From a checkpoint of a small transformer trained on Wikipedia.
Architecture: LayerNorm before each block, rotary positions, biases, untied embeddings, attention and MLP in parallel.
Training: a variant of SOAP for these matrices, 121M tokens.
Each number is 200 + 20 x the weight over its row's rms, rounded and kept within 0 to 999. Layers, rows and columns count from 0. The size before them is the row's rms in percent of the matrix's.

# q: layer 8 attention query, 64x64, rms 0.155, rows 17-31,49-63, columns 0-63
# k: layer 8 attention key, 32x64, rms 0.162, rows 17-31, columns 0-63
# v: layer 8 attention value, 32x64, rms 0.124, rows 0-19, columns 0-63
# o: layer 8 attention output (transposed), 64x64, rms 0.121, rows 0-19,32-51, columns 0-63
q17,090,208,189,222,211,207,219,196,228,155,196,192,217,214,179,176,182,169,205,168,234,194,168,200,184,218,181,214,242,183,199,226,206,195,196,182,188,225,222,227,197,204,210,198,171,224,196,179,230,198,228,204,175,194,219,183,209,213,219,172,215,176,221,214,164
q49,114,217,178,153,193,181,200,180,202,219,203,172,172,163,225,169,181,210,189,210,193,210,190,190,185,218,195,234,212,225,193,209,199,225,214,204,219,172,202,171,167,181,177,205,222,206,227,174,236,197,230,160,208,206,189,219,186,194,201,218,227,208,194,177,189
k17,084,198,179,183,214,154,196,208,205,211,189,207,183,195,217,214,181,225,230,188,222,219,189,177,179,233,195,183,181,241,149,207,223,191,230,206,238,191,228,208,200,186,222,193,205,182,203,219,189,216,194,175,200,187,195,177,234,220,183,205,179,178,231,213,216
q18,099,208,198,225,192,212,207,210,205,172,179,194,222,208,208,197,196,190,224,167,180,216,182,195,181,215,164,211,216,193,198,198,206,209,208,198,182,185,222,201,198,186,240,225,186,198,214,152,141,193,226,230,165,218,243,195,229,212,195,177,179,195,223,207,190
q50,110,207,193,182,183,184,205,220,198,177,200,199,182,181,153,188,156,177,206,204,199,255,198,215,186,215,188,189,214,216,193,189,214,218,175,241,196,195,210,182,209,186,235,183,186,225,207,175,210,201,201,221,168,181,202,209,166,180,175,232,199,180,196,199,167
k18,103,180,199,180,211,173,188,200,214,206,209,186,175,178,207,209,217,223,229,208,213,172,160,164,182,230,233,187,186,223,226,173,252,191,228,197,193,224,211,215,206,220,219,186,185,197,209,222,202,212,207,159,177,192,214,201,221,214,188,177,204,176,175,188,186
q19,090,187,195,174,186,238,183,192,204,191,196,180,176,189,184,207,201,263,211,209,191,226,171,199,204,215,222,223,219,189,180,208,226,239,211,206,192,181,198,230,201,206,176,155,211,202,175,197,204,196,189,162,195,236,199,229,186,195,196,173,207,173,220,215,190
q51,112,204,204,166,203,210,200,223,197,153,189,206,183,205,190,186,175,213,223,217,204,216,189,174,203,194,201,212,246,185,198,174,184,192,191,210,196,174,228,217,189,187,211,196,225,173,193,215,144,199,173,197,211,251,230,210,189,177,196,181,224,192,214,234,200
k19,087,221,205,186,211,223,192,197,218,166,155,198,182,187,199,202,208,200,192,248,205,249,202,202,203,174,219,183,235,219,168,205,206,212,230,172,178,195,206,204,194,231,230,205,188,206,191,203,153,227,203,174,207,204,186,197,198,178,227,214,206,212,184,169,198
q20,080,164,209,209,209,220,163,158,209,189,217,186,189,191,221,203,219,183,187,187,214,229,191,207,170,242,194,217,170,178,186,223,184,218,229,169,218,201,207,191,242,179,192,197,212,199,194,207,204,218,184,224,234,198,173,212,228,221,208,208,207,210,210,240,191
q52,115,203,182,217,223,231,176,188,212,214,198,177,197,219,218,232,190,216,176,190,202,217,172,190,175,197,194,225,213,189,193,197,217,205,228,201,220,215,212,176,190,178,189,182,185,170,191,260,182,160,230,215,238,208,230,204,201,160,185,214,184,198,199,203,184
k20,084,188,218,196,229,229,220,215,208,208,219,224,176,227,223,203,220,233,181,197,220,188,189,209,197,198,202,144,222,175,197,210,202,176,205,203,204,204,191,189,192,162,195,197,189,184,183,224,176,189,213,174,178,190,242,212,213,194,190,216,158,151,185,191,211
q21,087,165,169,178,181,242,187,193,222,227,224,187,171,174,221,192,205,201,248,199,193,204,239,214,195,181,197,214,169,200,197,195,224,190,210,189,217,187,195,225,202,203,190,206,216,189,202,197,193,221,214,257,216,149,183,219,211,194,189,198,221,202,200,189,212
q53,106,190,210,220,193,201,197,208,186,226,228,167,197,209,176,178,194,213,206,223,170,215,224,198,189,209,205,175,179,245,188,185,182,206,196,216,206,212,219,187,204,209,188,178,221,214,222,246,173,199,221,204,190,242,155,201,157,178,184,212,194,206,173,176,216
k21,093,162,216,172,246,182,205,195,205,190,182,177,224,192,232,188,202,212,181,200,199,213,195,230,229,217,212,206,203,193,210,176,178,202,211,215,217,261,192,182,196,204,217,196,246,182,178,228,193,191,194,218,235,216,199,206,213,195,210,226,210,174,190,231,200
q22,107,193,195,183,200,242,193,193,223,219,192,183,183,216,186,204,174,184,225,192,196,202,224,203,207,197,182,235,177,201,233,184,174,163,188,206,207,171,161,198,231,183,196,201,237,212,256,188,196,192,210,216,204,203,221,190,217,237,182,216,186,184,215,231,216
q54,095,172,202,200,199,193,208,222,192,207,200,179,198,214,229,195,185,218,224,198,185,221,160,195,214,176,198,232,226,148,215,204,205,197,185,188,208,180,213,220,180,203,184,215,228,193,217,208,191,168,236,238,178,179,237,226,220,240,178,183,214,204,197,216,214
k22,099,197,212,221,208,217,211,195,173,173,184,147,198,242,184,213,226,249,206,243,167,177,212,211,192,212,194,194,202,170,177,211,227,187,194,205,188,214,209,181,182,228,195,213,203,197,203,196,194,188,189,190,223,189,206,204,219,201,149,230,212,173,202,190,186
q23,090,232,203,181,182,224,205,199,227,164,200,225,182,209,187,217,181,216,210,209,219,225,199,199,193,166,226,203,201,202,197,188,197,199,187,193,147,206,193,234,174,229,199,199,200,211,173,216,187,170,179,180,180,242,193,228,219,205,224,229,237,227,188,193,207
q55,109,173,220,221,182,222,186,221,207,240,161,181,205,228,186,226,210,207,199,201,180,211,195,231,190,166,221,220,178,229,193,200,223,223,185,205,172,205,196,208,192,191,185,188,204,206,172,197,173,232,205,230,228,186,227,164,220,175,171,192,194,176,192,195,184
k23,089,191,201,193,164,230,197,199,245,263,190,197,214,181,212,197,224,164,204,198,187,183,181,219,219,196,238,214,182,225,196,217,221,232,153,221,200,202,181,183,193,196,194,179,205,188,195,180,169,191,189,196,227,216,233,192,211,194,210,200,193,207,194,179,205
q24,088,192,188,209,209,212,201,219,186,216,200,217,189,228,207,192,214,234,199,178,187,177,172,210,232,228,228,226,239,162,199,193,197,198,203,177,204,187,196,197,231,243,193,237,215,181,194,194,172,208,218,167,180,190,240,180,209,209,192,176,198,185,196,198,241
q56,100,201,197,202,198,191,182,186,226,239,208,199,232,188,209,190,211,181,218,233,195,185,216,196,209,200,232,196,165,202,196,210,235,224,206,197,165,228,171,183,216,188,207,199,202,173,201,227,194,205,167,230,199,178,211,193,235,199,197,233,169,218,150,171,203
k24,089,183,198,209,214,192,198,199,217,197,224,213,211,189,201,208,208,152,271,214,197,191,208,192,191,180,209,210,184,183,149,185,194,176,186,191,180,212,171,207,229,206,205,204,183,186,171,219,187,177,175,226,189,229,204,194,199,230,189,199,174,176,177,170,189
q25,108,168,188,226,173,205,172,193,254,189,181,180,180,201,199,211,211,213,214,209,199,226,208,180,181,230,203,221,232,166,196,226,190,201,209,231,183,204,232,179,182,159,215,194,227,197,184,198,235,171,214,192,189,175,193,203,205,218,196,187,183,178,178,218,187
q57,098,219,178,170,160,220,200,206,185,209,211,203,206,166,206,236,171,156,196,174,201,217,226,199,198,199,200,186,173,243,209,193,198,204,189,210,190,221,191,219,209,195,211,214,205,216,190,173,246,211,182,182,163,239,233,217,178,206,195,219,210,211,210,203,218
k25,095,203,194,206,211,171,204,216,199,198,189,194,178,205,194,213,126,195,166,195,234,214,193,207,169,205,212,190,192,246,204,170,238,181,195,173,184,193,210,207,210,227,202,198,230,217,203,199,240,207,206,214,189,185,214,212,188,188,172,214,202,175,178,215,228
q26,098,217,234,173,205,214,227,196,188,179,176,187,180,204,200,177,164,172,199,233,199,198,178,210,175,210,178,210,191,231,211,224,218,231,205,217,218,178,201,215,233,201,235,219,211,202,202,215,217,169,186,192,156,180,203,169,187,190,204,215,200,198,185,154,198
q58,090,235,185,216,176,170,196,213,175,173,203,191,203,204,206,236,151,203,203,176,189,177,206,197,189,200,195,188,203,191,213,214,195,203,182,196,204,187,224,206,181,217,238,206,203,269,212,201,200,201,233,201,203,154,225,217,194,167,187,205,219,194,224,213,209
k26,091,198,179,235,212,185,188,198,206,185,200,170,227,171,182,217,213,218,192,195,175,185,206,182,228,203,233,181,200,234,235,179,199,164,203,205,201,213,199,221,177,169,171,193,210,230,232,204,196,222,180,175,173,172,200,179,227,156,194,216,210,209,214,197,194
q27,083,235,221,168,189,208,210,217,205,194,214,165,220,194,172,200,225,208,182,235,180,245,209,195,205,169,196,206,209,173,170,207,213,214,209,213,187,173,197,215,228,202,216,182,206,212,190,229,172,226,198,189,240,195,173,185,180,212,214,194,192,236,189,162,192
q59,095,217,196,214,197,211,209,194,234,237,186,232,218,190,168,186,185,200,199,247,195,167,234,197,186,185,209,192,181,182,200,211,196,184,198,202,207,179,159,169,220,220,193,194,222,204,207,203,218,247,190,217,194,205,180,200,205,221,187,196,219,234,168,158,211
k27,082,205,171,216,180,240,175,180,217,170,212,220,179,212,204,196,206,182,215,217,180,214,184,237,205,184,214,174,180,216,211,187,198,237,192,180,226,190,197,213,223,203,181,173,194,212,193,213,218,230,160,207,220,200,176,207,165,215,187,214,217,238,230,174,198
q28,105,158,209,206,190,215,168,163,213,167,164,200,220,196,204,206,224,168,263,183,193,187,196,187,194,234,203,213,181,190,184,190,217,184,204,193,215,188,201,207,239,183,209,227,190,202,225,172,193,199,216,207,175,201,206,195,232,211,212,204,229,190,183,229,197
q60,106,213,189,186,193,229,208,205,226,166,217,195,220,247,194,230,233,192,178,182,178,203,199,193,190,177,192,210,166,204,194,224,179,199,218,196,211,207,202,203,254,212,216,204,190,225,210,169,213,195,168,209,152,187,202,181,218,196,196,187,198,224,204,159,219
k28,095,218,213,202,169,212,215,186,159,157,219,205,194,200,211,177,232,170,194,191,207,162,201,183,186,222,185,202,197,207,214,184,225,192,204,226,198,259,184,225,218,199,229,214,176,194,184,206,234,187,198,220,197,181,219,190,213,204,191,241,214,176,193,182,199
q29,106,188,180,200,150,194,168,222,193,232,176,227,220,150,205,170,197,196,178,223,195,186,213,200,219,189,197,234,157,227,220,208,185,211,183,201,203,186,186,193,175,218,170,212,200,194,186,199,195,231,211,177,224,183,188,210,203,211,192,192,180,224,182,169,204
q61,087,212,163,229,184,204,185,199,222,240,179,172,195,241,184,194,201,216,207,180,171,207,224,181,186,202,194,212,188,191,212,188,215,215,169,203,205,192,199,173,168,199,210,195,229,230,233,194,210,246,234,184,191,221,194,206,177,225,195,217,170,186,208,225,212
k29,099,195,190,199,202,178,161,202,167,223,205,189,201,212,223,214,207,225,189,189,168,222,229,216,200,201,222,187,215,192,211,220,229,220,199,210,174,198,191,176,178,177,207,179,223,181,181,192,232,200,232,221,237,216,186,194,178,212,162,209,204,236,212,245,216
q30,091,189,185,207,194,184,201,227,209,202,208,200,206,228,189,200,199,185,224,176,167,173,187,204,221,188,153,203,197,157,229,225,188,158,195,210,176,202,193,215,178,236,210,188,185,212,215,182,212,195,175,227,210,214,235,182,181,211,207,160,191,182,197,184,161
q62,083,181,167,183,219,211,159,203,198,191,214,191,166,202,187,194,228,212,194,187,188,209,202,205,200,240,213,169,212,174,222,174,192,203,217,197,229,187,168,217,207,200,201,235,211,166,194,175,174,146,215,201,198,222,239,185,191,214,190,205,217,171,186,216,199
k30,079,181,236,184,193,191,193,216,194,183,179,187,224,233,222,196,202,190,231,215,186,214,196,186,182,233,220,208,193,182,176,180,199,223,197,198,230,184,233,161,241,197,214,199,192,208,234,181,184,190,213,210,190,218,176,157,188,205,203,227,227,171,188,170,186
q31,080,215,209,202,200,180,248,219,210,218,211,222,210,185,165,189,182,196,221,242,210,204,229,200,184,175,195,196,198,199,212,172,181,225,171,187,206,226,175,196,254,176,197,209,173,173,183,234,223,226,177,218,222,196,172,188,214,200,189,206,220,206,196,197,191
q63,114,196,204,185,197,171,192,219,219,201,204,169,210,207,215,206,216,214,240,198,196,172,177,198,146,228,175,233,232,206,207,217,198,208,215,210,205,194,191,229,174,226,184,189,229,173,199,172,208,186,192,215,192,239,223,200,194,207,166,187,227,200,183,164,215
k31,095,218,231,215,216,176,195,189,194,208,204,192,182,216,174,201,180,181,178,194,184,202,211,223,197,208,212,218,236,223,226,223,202,198,175,206,247,176,231,226,197,231,202,176,235,181,193,183,197,223,180,183,233,221,224,184,174,219,169,184,204,195,237,210,205
v0,090,225,204,215,203,213,185,191,207,199,140,158,212,193,196,206,222,183,233,174,182,171,195,188,179,192,204,168,234,196,190,193,209,190,194,197,210,217,215,223,196,189,208,207,184,188,194,197,231,234,195,207,209,235,204,178,174,234,203,155,165,209,213,219,188
o0,092,205,195,229,218,198,222,207,203,213,191,164,200,187,222,224,224,206,183,204,203,221,185,159,188,180,171,189,225,195,180,223,198,197,195,197,170,227,234,174,217,158,226,212,211,209,169,211,231,216,210,171,218,190,186,214,160,207,198,202,174,181,197,221,169
o32,095,186,188,178,168,191,184,212,185,192,208,209,198,222,179,147,159,199,184,177,179,220,201,196,226,214,221,201,192,226,223,192,213,209,226,210,214,175,185,188,203,207,183,172,189,218,217,207,200,152,187,202,180,213,202,193,206,162,189,208,225,201,184,159,240
v1,089,160,219,183,237,225,192,231,193,223,196,224,194,214,161,205,171,220,182,182,196,184,197,173,207,186,203,190,207,211,236,191,189,181,170,181,214,199,208,206,165,184,202,223,221,159,193,199,206,163,192,188,210,235,236,180,188,230,198,186,223,197,203,198,204
o1,100,220,205,202,228,230,207,192,214,200,205,153,189,219,206,198,203,208,234,195,207,200,186,209,223,228,206,219,218,191,195,214,209,207,225,219,193,204,223,199,213,212,222,192,236,203,244,229,242,201,235,173,194,221,194,204,202,224,230,225,211,211,249,222,190
o33,107,192,185,210,142,159,164,185,203,183,209,218,203,194,226,200,212,206,192,209,183,207,205,205,192,203,201,209,201,207,191,200,233,216,184,185,178,183,171,194,171,214,187,200,184,214,163,188,189,213,196,213,218,142,188,209,221,174,169,193,202,181,159,210,230
v2,089,198,210,164,163,226,176,189,198,216,200,161,218,188,185,194,176,216,189,196,201,192,221,206,196,177,222,193,235,176,231,211,194,167,208,197,196,193,207,201,183,222,196,213,211,202,227,204,202,145,190,201,157,232,195,198,208,217,226,217,236,169,189,223,201
o2,093,156,182,202,175,189,190,167,192,187,191,185,162,210,195,167,196,210,192,199,180,221,221,205,173,225,205,176,192,203,182,170,199,193,212,194,169,181,182,204,176,199,155,176,207,196,192,172,167,173,218,202,208,196,157,227,188,172,210,221,191,181,210,221,184
o34,109,217,197,186,244,197,224,200,217,194,213,218,196,192,214,240,211,207,224,180,209,212,172,199,219,175,191,213,185,237,187,221,229,211,209,199,232,217,223,179,235,185,228,206,201,188,185,173,217,226,198,208,227,161,221,204,172,192,187,165,209,235,201,200,223
v3,099,167,204,182,222,217,188,212,194,212,195,202,228,172,232,216,219,186,192,187,196,214,237,216,222,186,205,200,196,183,184,204,205,170,212,210,215,200,171,164,189,170,221,222,189,210,158,208,207,208,178,240,187,193,204,230,189,180,182,232,210,244,169,215,185
o3,071,208,204,210,228,218,210,189,239,205,207,236,194,193,212,218,206,174,218,218,237,240,181,218,169,200,202,224,208,182,180,216,197,233,212,210,208,193,206,189,222,215,210,161,245,222,196,235,209,214,207,223,217,186,209,217,228,205,213,244,204,198,186,194,222
o35,113,207,215,207,193,209,233,203,168,197,192,176,189,230,190,205,196,190,192,220,192,186,187,202,215,182,177,191,231,231,218,211,193,203,177,175,193,218,217,202,203,232,205,205,199,160,217,139,208,162,208,167,199,232,221,181,184,184,231,195,211,199,241,218,207
v4,108,206,226,220,172,189,219,183,213,159,215,177,182,199,189,190,195,232,208,163,180,174,229,199,205,195,244,198,188,187,204,185,212,206,212,190,201,182,230,227,205,212,205,221,204,206,216,197,164,234,195,161,198,201,218,174,229,218,168,205,165,225,212,207,185
o4,111,170,182,206,181,202,233,187,170,194,185,183,199,208,217,226,216,188,203,202,222,224,177,218,170,182,191,219,233,212,207,204,179,184,204,151,184,186,197,215,183,204,204,215,178,209,196,153,189,191,216,216,217,193,213,190,246,189,252,192,207,193,222,206,169
o36,095,198,207,186,200,204,154,196,203,206,204,221,202,206,212,204,185,191,204,211,185,193,195,184,218,226,195,218,173,204,179,168,197,187,198,201,222,210,184,188,203,180,167,212,199,223,220,240,223,157,192,217,170,192,164,227,174,208,155,200,241,205,179,178,239
v5,105,191,216,211,198,169,214,172,206,214,171,173,221,223,201,210,209,181,235,178,208,197,209,217,221,159,179,151,201,184,180,201,214,177,206,169,211,216,206,200,236,229,179,201,236,214,189,211,208,197,202,181,197,209,183,156,198,187,216,190,248,210,198,200,209
o5,096,197,186,194,212,185,207,169,178,189,205,197,239,205,200,216,234,188,172,181,240,197,195,201,182,200,182,174,193,200,178,227,227,219,200,174,189,245,204,200,214,186,190,217,173,201,182,166,227,218,216,212,176,214,174,232,202,173,210,194,181,225,175,218,164
o37,101,209,187,202,208,199,206,243,224,215,202,208,166,168,198,186,170,215,195,234,180,200,228,192,191,217,236,210,216,234,186,180,196,188,188,234,189,159,205,183,144,209,238,184,205,184,202,201,189,197,206,201,228,194,215,202,196,195,199,220,178,171,212,220,225
v6,095,171,210,222,181,226,161,197,224,226,184,217,184,210,173,178,186,204,219,207,215,194,195,198,161,199,209,193,192,175,163,234,232,231,184,212,188,214,213,212,219,188,207,227,199,173,207,197,213,206,169,166,204,166,151,176,178,218,201,204,193,206,209,196,198
o6,089,215,193,191,211,202,190,201,251,190,228,193,191,177,208,180,182,185,213,207,207,234,201,203,185,216,193,221,224,174,160,230,202,222,199,212,185,200,216,186,224,176,175,165,186,183,227,220,191,194,217,214,174,195,170,189,184,237,174,235,233,200,177,216,203
o38,099,202,177,198,246,207,189,221,155,185,192,208,195,203,219,209,175,212,196,161,204,170,189,195,230,204,198,185,205,207,248,178,191,185,220,199,224,209,183,221,159,210,208,199,212,238,186,209,189,201,199,222,205,226,235,212,219,181,228,182,199,197,230,210,171
v7,110,229,198,192,214,241,193,184,226,190,231,163,200,203,194,215,185,171,209,183,192,209,203,178,171,206,166,196,219,223,206,218,206,180,235,183,170,210,180,185,196,208,195,184,207,215,177,198,176,208,211,190,208,184,169,219,217,244,146,198,223,219,222,205,195
o7,108,179,186,188,154,180,186,217,201,222,208,222,205,220,206,217,222,214,219,198,169,199,231,180,221,229,207,208,195,194,229,201,246,230,200,184,196,160,191,223,187,214,181,213,238,221,177,180,204,208,212,220,193,170,189,220,227,213,184,184,204,190,189,228,224
o39,091,198,203,239,199,215,187,206,197,187,186,207,175,189,210,170,171,231,191,215,230,204,187,226,220,182,209,198,215,169,212,167,177,206,178,240,215,206,198,194,227,185,203,203,163,217,199,251,234,179,191,199,181,204,189,178,163,174,203,206,199,195,208,163,203
v8,095,172,168,166,217,231,226,181,183,199,217,194,240,194,237,197,183,211,174,171,216,235,183,191,196,194,189,209,211,189,189,188,206,246,196,233,198,194,212,202,222,210,224,228,185,215,197,193,181,193,235,182,212,239,171,196,226,182,189,187,199,196,196,197,220
o8,094,216,153,180,218,192,183,184,203,190,214,171,165,187,214,221,168,201,209,206,213,197,207,193,183,184,196,209,202,198,164,203,212,201,172,176,187,196,182,201,209,162,190,201,186,209,154,167,204,231,222,219,212,173,151,222,170,192,186,210,204,170,213,214,196
o40,106,189,231,224,182,192,183,187,204,186,184,207,195,225,192,176,230,194,199,189,152,187,233,224,204,227,207,180,174,178,204,196,171,173,188,192,199,230,197,198,179,196,161,196,220,161,191,218,183,164,214,198,195,179,222,173,201,233,213,190,196,231,176,199,180
v9,085,201,200,176,191,171,231,207,216,208,205,183,171,182,184,228,192,184,203,185,211,212,212,196,245,172,210,175,216,163,179,206,197,200,233,220,174,186,162,222,179,236,230,183,184,193,171,186,205,187,206,194,183,186,187,221,204,208,191,235,207,156,207,194,216
o9,077,181,198,177,186,164,194,184,193,208,198,219,192,189,236,202,187,202,202,178,208,192,188,186,205,171,223,204,208,229,178,198,222,206,195,178,196,179,209,232,186,251,234,210,183,197,178,179,153,191,216,211,247,188,241,217,199,194,225,189,206,198,198,200,236
o41,087,211,218,225,214,222,215,216,227,197,195,191,235,198,187,205,214,233,213,205,194,207,144,193,153,210,206,212,213,189,231,206,185,198,207,195,214,216,254,171,183,181,201,198,218,218,203,207,205,232,206,193,173,220,238,194,196,195,200,165,192,211,220,217,171
v10,124,175,176,207,186,206,204,193,204,191,191,209,197,199,212,186,197,218,217,229,196,194,153,195,203,235,157,234,191,200,196,230,189,197,196,192,212,228,198,196,174,201,179,204,212,195,165,218,196,192,188,223,246,205,203,259,187,195,151,183,231,208,202,208,193
o10,133,219,215,192,182,209,204,215,199,214,186,177,196,201,207,159,176,209,225,210,182,200,213,229,165,190,203,231,177,217,207,227,209,188,179,215,209,201,169,231,204,210,171,216,212,174,184,207,219,179,171,197,181,216,168,158,193,200,159,225,205,192,183,181,239
o42,083,202,200,244,196,189,176,202,184,191,201,196,208,202,181,227,225,187,175,199,204,207,213,167,214,204,224,166,231,221,209,172,212,214,228,164,188,164,187,168,210,177,212,184,205,228,198,194,204,200,225,190,183,174,169,208,200,191,240,157,225,207,213,219,187
v11,107,185,167,200,196,222,206,189,240,188,219,182,242,178,231,225,186,206,216,214,210,171,200,209,170,194,179,197,247,188,185,217,211,184,198,149,233,195,176,185,211,188,177,188,166,233,176,208,201,202,193,199,199,214,180,231,175,194,210,191,204,209,196,204,214
o11,112,211,198,191,195,193,229,184,230,200,210,238,201,171,221,165,197,183,203,201,219,206,229,227,189,171,209,195,186,228,186,201,251,217,194,223,220,218,189,211,222,180,179,234,203,195,188,205,211,239,199,231,203,219,160,216,222,199,191,195,204,205,183,218,238
o43,108,198,209,190,190,191,199,238,162,209,190,172,183,232,182,191,204,208,209,204,157,217,183,189,224,246,211,195,196,206,202,213,178,205,211,214,174,201,230,193,214,236,220,191,226,201,226,199,205,165,208,170,179,190,222,177,175,194,190,237,186,210,212,167,173
v12,124,187,201,170,187,201,219,196,203,159,181,195,201,232,236,230,177,199,180,177,178,208,206,182,197,169,240,157,224,179,188,187,198,201,189,225,186,203,222,216,248,176,196,187,213,222,198,213,202,215,180,171,194,189,216,193,214,215,214,176,187,221,210,230,216
o12,122,208,178,217,204,208,204,174,234,195,219,224,173,187,221,212,236,201,189,186,204,217,191,177,195,182,210,208,230,192,180,218,221,219,209,209,189,216,217,223,181,173,205,199,208,219,141,202,208,213,222,202,230,182,222,230,204,190,216,159,175,168,213,233,184
o44,102,220,207,193,197,211,205,217,174,237,199,182,221,194,177,193,190,203,196,229,219,201,194,228,201,208,191,226,188,205,198,181,214,189,213,171,206,198,178,193,200,226,182,228,181,165,268,199,184,176,192,217,174,196,185,187,224,228,179,216,224,201,172,164,175
v13,081,223,179,182,207,186,201,148,229,207,180,211,177,175,221,171,199,200,181,190,215,192,151,220,210,180,167,232,220,222,213,187,217,186,196,196,203,196,229,218,223,191,208,161,187,216,206,192,201,210,210,210,186,155,232,223,196,180,215,193,187,184,190,185,211
o13,079,228,222,180,166,203,189,206,229,199,234,218,186,186,220,221,216,188,202,199,187,208,173,218,174,144,198,226,202,173,175,189,247,212,183,201,170,216,178,189,186,230,179,201,176,171,197,195,186,224,185,169,206,228,192,200,212,189,201,210,212,204,201,210,223
o45,108,169,216,204,210,206,218,221,174,203,213,187,234,225,189,185,204,208,213,220,184,220,247,210,203,247,219,185,189,189,195,235,195,224,222,213,205,221,196,198,223,198,185,213,248,224,236,204,204,194,205,204,215,215,181,201,163,237,187,223,183,221,215,212,213
v14,102,180,241,178,206,248,199,211,191,192,184,182,196,216,198,186,189,217,207,182,210,182,192,202,206,193,195,200,230,167,216,193,231,199,213,222,165,207,209,222,246,141,194,185,198,188,222,166,218,211,202,190,219,219,214,164,184,229,199,180,206,186,209,207,190
o14,094,213,205,204,202,206,198,188,216,176,193,202,190,204,194,218,200,239,190,210,239,255,209,178,190,202,193,209,250,180,186,197,228,235,219,210,187,220,219,213,213,165,211,177,206,223,200,226,192,192,218,174,182,215,195,212,197,180,188,187,194,155,207,246,196
o46,099,210,177,203,193,189,202,201,200,220,213,224,217,191,195,203,188,185,186,159,171,187,197,224,205,209,220,185,182,192,198,163,186,180,157,185,234,187,199,222,202,246,183,217,205,208,186,247,218,206,179,208,189,186,164,196,201,198,203,226,216,243,214,176,233
v15,097,220,189,166,192,179,180,155,178,248,191,231,185,235,190,195,210,233,216,162,221,201,223,191,172,220,184,189,189,207,184,194,214,209,180,189,192,171,227,172,193,192,179,197,214,209,212,205,178,195,185,198,180,216,181,242,195,225,212,225,201,188,207,201,217
o15,098,177,191,212,214,188,208,212,181,215,194,187,225,180,204,207,219,222,188,207,213,224,211,209,204,241,216,201,169,221,203,203,226,175,264,197,224,202,205,218,207,198,176,207,207,184,220,207,213,191,243,214,216,193,161,223,177,187,195,242,237,216,208,203,181
o47,104,209,169,192,224,233,211,215,231,189,231,202,187,212,206,196,203,179,201,209,171,160,220,203,222,168,195,189,200,170,211,218,182,209,175,194,188,221,191,205,234,220,224,208,225,244,191,168,201,195,202,206,193,181,219,165,224,235,196,162,186,198,212,197,180
v16,096,198,195,216,183,188,204,229,205,220,189,222,216,196,179,195,212,166,177,188,176,229,215,188,223,223,164,227,203,192,237,204,214,178,208,222,180,189,232,181,201,220,183,170,202,181,211,198,198,210,214,244,185,172,201,217,201,185,238,166,182,160,193,212,218
o16,085,197,163,207,222,194,172,207,216,200,221,160,217,261,212,173,207,193,184,201,205,179,197,198,226,215,197,215,220,179,226,224,205,208,211,184,212,185,210,200,175,227,209,182,183,219,246,221,200,209,227,192,221,223,231,180,220,240,208,188,209,210,206,189,204
o48,100,220,227,218,208,200,180,183,198,232,214,228,194,165,181,242,191,213,216,193,179,200,213,211,192,192,226,172,173,211,164,200,197,195,200,221,206,260,181,171,210,213,217,209,233,185,182,196,177,186,210,164,195,222,206,210,179,178,206,204,167,222,206,194,201
v17,107,200,204,174,174,215,218,222,193,216,197,228,239,211,183,184,173,198,231,205,217,192,192,188,192,208,161,238,192,214,206,219,180,211,200,194,177,215,151,174,153,189,200,201,195,200,200,175,222,195,236,207,235,199,185,213,213,189,209,197,217,158,215,212,192
o17,091,215,238,181,197,181,225,226,171,213,195,187,181,184,225,173,177,216,205,221,203,200,207,229,205,211,208,221,187,258,209,184,215,226,215,214,189,188,190,220,228,194,184,233,194,179,193,201,202,208,151,179,213,211,189,179,194,209,174,219,217,203,199,165,229
o49,109,211,173,197,184,215,162,154,233,208,207,228,228,182,190,231,197,199,172,204,193,189,216,187,243,199,221,198,206,178,229,225,227,214,173,230,206,207,205,186,205,205,198,206,204,198,187,206,198,192,198,212,204,237,241,225,191,170,200,164,191,232,193,216,213
v18,101,166,176,189,239,184,172,193,195,177,196,203,185,174,214,191,209,201,185,242,220,204,173,220,180,214,188,218,145,225,216,210,196,205,217,193,223,223,217,164,176,203,203,206,187,178,203,178,205,210,191,187,192,187,166,212,203,237,190,216,240,178,213,201,203
o18,102,196,206,164,196,214,184,240,218,187,209,181,194,227,198,187,187,191,203,218,213,188,174,206,240,209,185,221,189,195,205,166,188,226,197,215,176,213,185,206,208,249,198,196,228,206,227,235,180,215,156,184,196,216,200,182,177,216,198,201,225,218,191,162,232
o50,093,205,211,214,204,208,230,182,218,208,209,221,187,172,208,220,212,222,245,172,208,208,236,166,195,204,193,202,232,174,176,182,190,197,194,200,197,168,185,219,212,175,185,212,181,211,190,218,234,166,199,239,176,157,209,190,232,198,183,174,186,180,211,202,198
v19,111,188,210,223,175,175,241,205,205,182,213,208,206,184,203,201,193,236,181,253,232,162,158,211,193,207,219,217,194,203,213,182,194,187,190,173,168,204,199,168,218,224,197,204,172,211,190,203,204,226,195,203,197,235,172,200,179,195,200,223,225,217,176,223,200
o19,118,202,227,178,217,223,223,204,198,214,167,233,202,161,219,205,176,201,186,203,205,193,192,228,194,154,196,209,168,222,167,164,241,203,185,196,184,208,201,210,206,189,182,224,194,163,201,227,172,235,171,218,188,212,202,210,226,185,192,208,198,185,189,184,193
o51,103,189,190,208,187,183,156,191,187,191,210,160,175,232,186,202,211,189,234,185,168,222,224,201,193,245,190,189,216,192,199,215,171,193,206,194,224,202,203,192,161,204,213,181,222,221,184,144,219,170,219,192,195,187,210,209,198,199,197,207,165,216,219,196,225